python train.py --vocab_size=8192 --positions="rope" --rope_theta=10000.0 --qk_norm=false --init_std_o=0.00642 --schedule="wsd" --decay_shape="linear" --doc_mask=true --max_steps=5567
Each number is 500 + 40 x the weight over its row's rms, rounded and kept within 0 to 999. Layers, rows and columns count from 0. Numbers have three digits each. The size before them is the row's rms in percent of the matrix's.

# up: layer 10 MLP up, 448x160, rms 0.0804, rows 76-81, columns 0-159
# down: layer 10 MLP down (transposed), 448x160, rms 0.0746, rows 76-81, columns 0-159
# gate: layer 10 MLP gate, 448x160, rms 0.0852, rows 77-81, columns 0-159
up76 094:534490527494493519479501476561514554476534471534526475529516435443496476511460521458545539554476544548514417526543432452570530412533524504538511521554514495478525440529543489487559488479578475521543525470508470505401549535462560439560507503500484503469409539509522514508520496608534539451537456579539501520546554482550502476554460455494534553529549576509493439483453521527503493544493537483439598502515474510480574490442517520510477443463478544509496544496531446476564582502504536
down76 096:493531510521474486484500540589471530467555526531475429543537442490519499491497513463535571506525458514541461508392512532470481542460464454555428489565499457460483491505450489516518471532460503456521509413513479389544479431475498461486549518506509460512542499494492455512535623531530525486485553561517487493486534551516544485533462540481545569444481519600498568459539439463470511498533527497524528483527545494494475526581529483533477479422407448494496530553512525522505488504439407
gate77 093:473439470529543533537497478510536465537460507466556555559447528470512487451495522495516551485481432457512464528527518547608561450473417443426504478405486487463532430484522574467472472542494508525557505487524484561511542518486459527453551442502519517545445489500550572506552519461496479517554624477510532532535432468524459478478540492518440476488532476486516493483585487480521509545521503505543512490584521506456542529415488506505440525461399504529572476524484512478513429530478505
up77 095:524464572492496452496537507489537566564494502419437516501450463519524448501480500563443550530483538570479562406474482469471521473510482523463502500472515539502576564537436458508531512504431474498485412517516504496505491519451481487541556459448531430448572500457537529548472526439485539580552473514474437485525485532556576503532488470493489514452474475471496502414530524517481488545526495466494547564446511517593486415509528528557415490479488495448569500491565549482536509434504502
down77 096:527440471575412511475528565415533441478462531498554455500564425488513482461514495514545519490467505514545512539536486511521587432442473449477474530448525513538471454513485515475534492431564510517556580546491462511528582513492467512488517487445536497528433504434510488550542503504453524421454541504517492448533504469522444563386520498487468500440545489475491447497511507482556525462540486548506408529559511480418486484468461520479458479461457539507519532507522583496432533477454466
gate78 104:430501500512490481519513492452512488508421497573500459534477584468509507517481469521466615524431489565520511498523525475523499562488540484516578459464527520545521471529491544521479575498407465491464465507541440488451496458485416498643496447459510474512482527470441562559492512454537429495523443579504487454510566479445482495547485471476470492424478496492497511489524478413474553464524553561498540518529448435448526461532487505472517562514506541467549536460488468458459503485523449
up78 097:545491478518488495539447462526506527531596529511453463438413550510493479484500465498533524418469536472432589485408497494493527512506455457484523534506480528545571544509465465525495497521461471491521597553502503489506455414553531461478503517477502535503481509529530494509476539565489518412544520536415515537549505524522446542502524512437521570507440507446572555448489466602478496532536562557478519481402491516508508540473500419498450461495540549549574521480497463537545485496488489
down78 099:469430476502587483521544583593451567532471473456448537527501619411514495456466479501491524540521475516486479443518527461580498465479532521559527447460518507447498492517489500504497559496529480486470526533520491507470513500470498461491450480492449530555498537462502480485491489490512434512475482511538503512473545401505427464552544432556481471517545474520491463503559464459414491442477617534484473550578444522451470546556479517509507523484564553499478536500468517459437466570476541
gate79 103:495512521530415495517551558517550486460458518466507441486562474446466449437529523609444512444405566511548516493457546424415524488528536448525505416561475499454578511487530516482460464530470496459566487494461501466452464509524493470527445589535450480551558535479511507554514467516500502503525585489564504469485491500434559566581477559584454527540467437482514535584491439482505493491513499503489525515484552475525503543477531517507468510494507449489490513499555445516488487463511492
up79 102:459461554472535603456508518449494479543545499509466506498453548414489495433554446444530528556504497477456578457492531528506470469507560453522494568472493482474532518579449527455590423544467462485489477559500458506531555529550409488477516545497570551456480465481464481470507505515459547563484469527436549449466523499470539430523535466560525535467446517457448532514477513498440582491482562453486433498482531530505491583497521493506491513538526550474538506498449538587469525499510476
down79 105:479481429518559559562511489505489567465459561495507522470501509534492501460434520475479522500547567475544520487458532561469455518578543410526551438504563520429475534530497544517490492524500487551456489619476492530477515521426452564593489532537446493509453485515501412524446498440448458470508465549532530424471449464496496532541472466530490470499486556449490585522530496512494564466478442465569477501533544466523536557504473576504485479532465560500519474497452465547460533486493559
gate80 103:491472518473478444510510506481473502454530564509443478467539514495465491444533520524482472452546532518593550539448520498448449471554525539527520501515502448408471502508525480466495518558465535495519604544538516539508477547555468508471548444478515541502629514445524473464537516501452558470488482547473477518486476500551507500486488511542470533387450473494480466494540450574515406538452572505513539583472512543563421533450513491518450480521521623480462466528518507524489525509464548
up80 102:491556496589482563555484540495553454480499491531467438461455458483533504554584519415490551477472490514528447447508528502464500505418504476519465470492439505503458566549435489491472486488540488489488482540532496500509403502532490482454446564484471539537510533521456496498476530453471478528537525527484482520411525577567410459486513553516474496559540479578437514476440491505530499493524458596487489488417461536541511522565559504544565504470456537548437542432485463560541467483516507
down80 101:459432520501529502473530449393482576438507502567458475537473457514493523463487563452475428482554498490553519541454535509482523459539523514532502500481540385543421505468491489494443482484499573507522560549530589481439469486543472487500523474476516552451619494467493513484516584522463478481560470512530501538493481458516513524465493533503454496500516481530509517516562541438530419522535438464572523465479481520493508525491520507550535501466418589416434445453499479532458501502469496
gate81 097:487589525537521453429460459519579545530482488476468480542453535535477482475489570425435595513493504534532552498561455480505469434439537493464459456566476502457528522509551515480481548454459482553532550429520500508528477473420469458534513544474461557493520520497484502483446481480481513540575496464514521527604509491497428458475516466532480559449458502516535532494478567513539456440523528533469506523537471478550443495430421446564543529472472537518498586435498501486486487443491555
up81 096:512519465442565450497506519443451572500537437515507561486561526463441456520453466562530450475532485552524513509492531448477517499513472546493473424468595552475456547496547516480592458497430506479421560436481440514568481561487415535526476549477517505516468447496511576475545489479477462465470534448515466615519496552492535451525500462476518541552463465546521478518509423547466536470497552476526442453535498458500483528458434482532530513499474520478563531477553527498562533525501485
down81 096:489502403438575516477517557564475508449515574569506531507486498486517478478462525558503530487555507499484547480482520514468537478528451527509485471501498508523519533457477505468493588498445545489525436549495515535547476519463618512552587468510512503521481562481517499487544469473494575554474427524498470491400468535576444525488451413536508456506574556426516519559523540454421492555463434454460519491506512432485547513520515461548488501524490523524528469515428482533543450495429499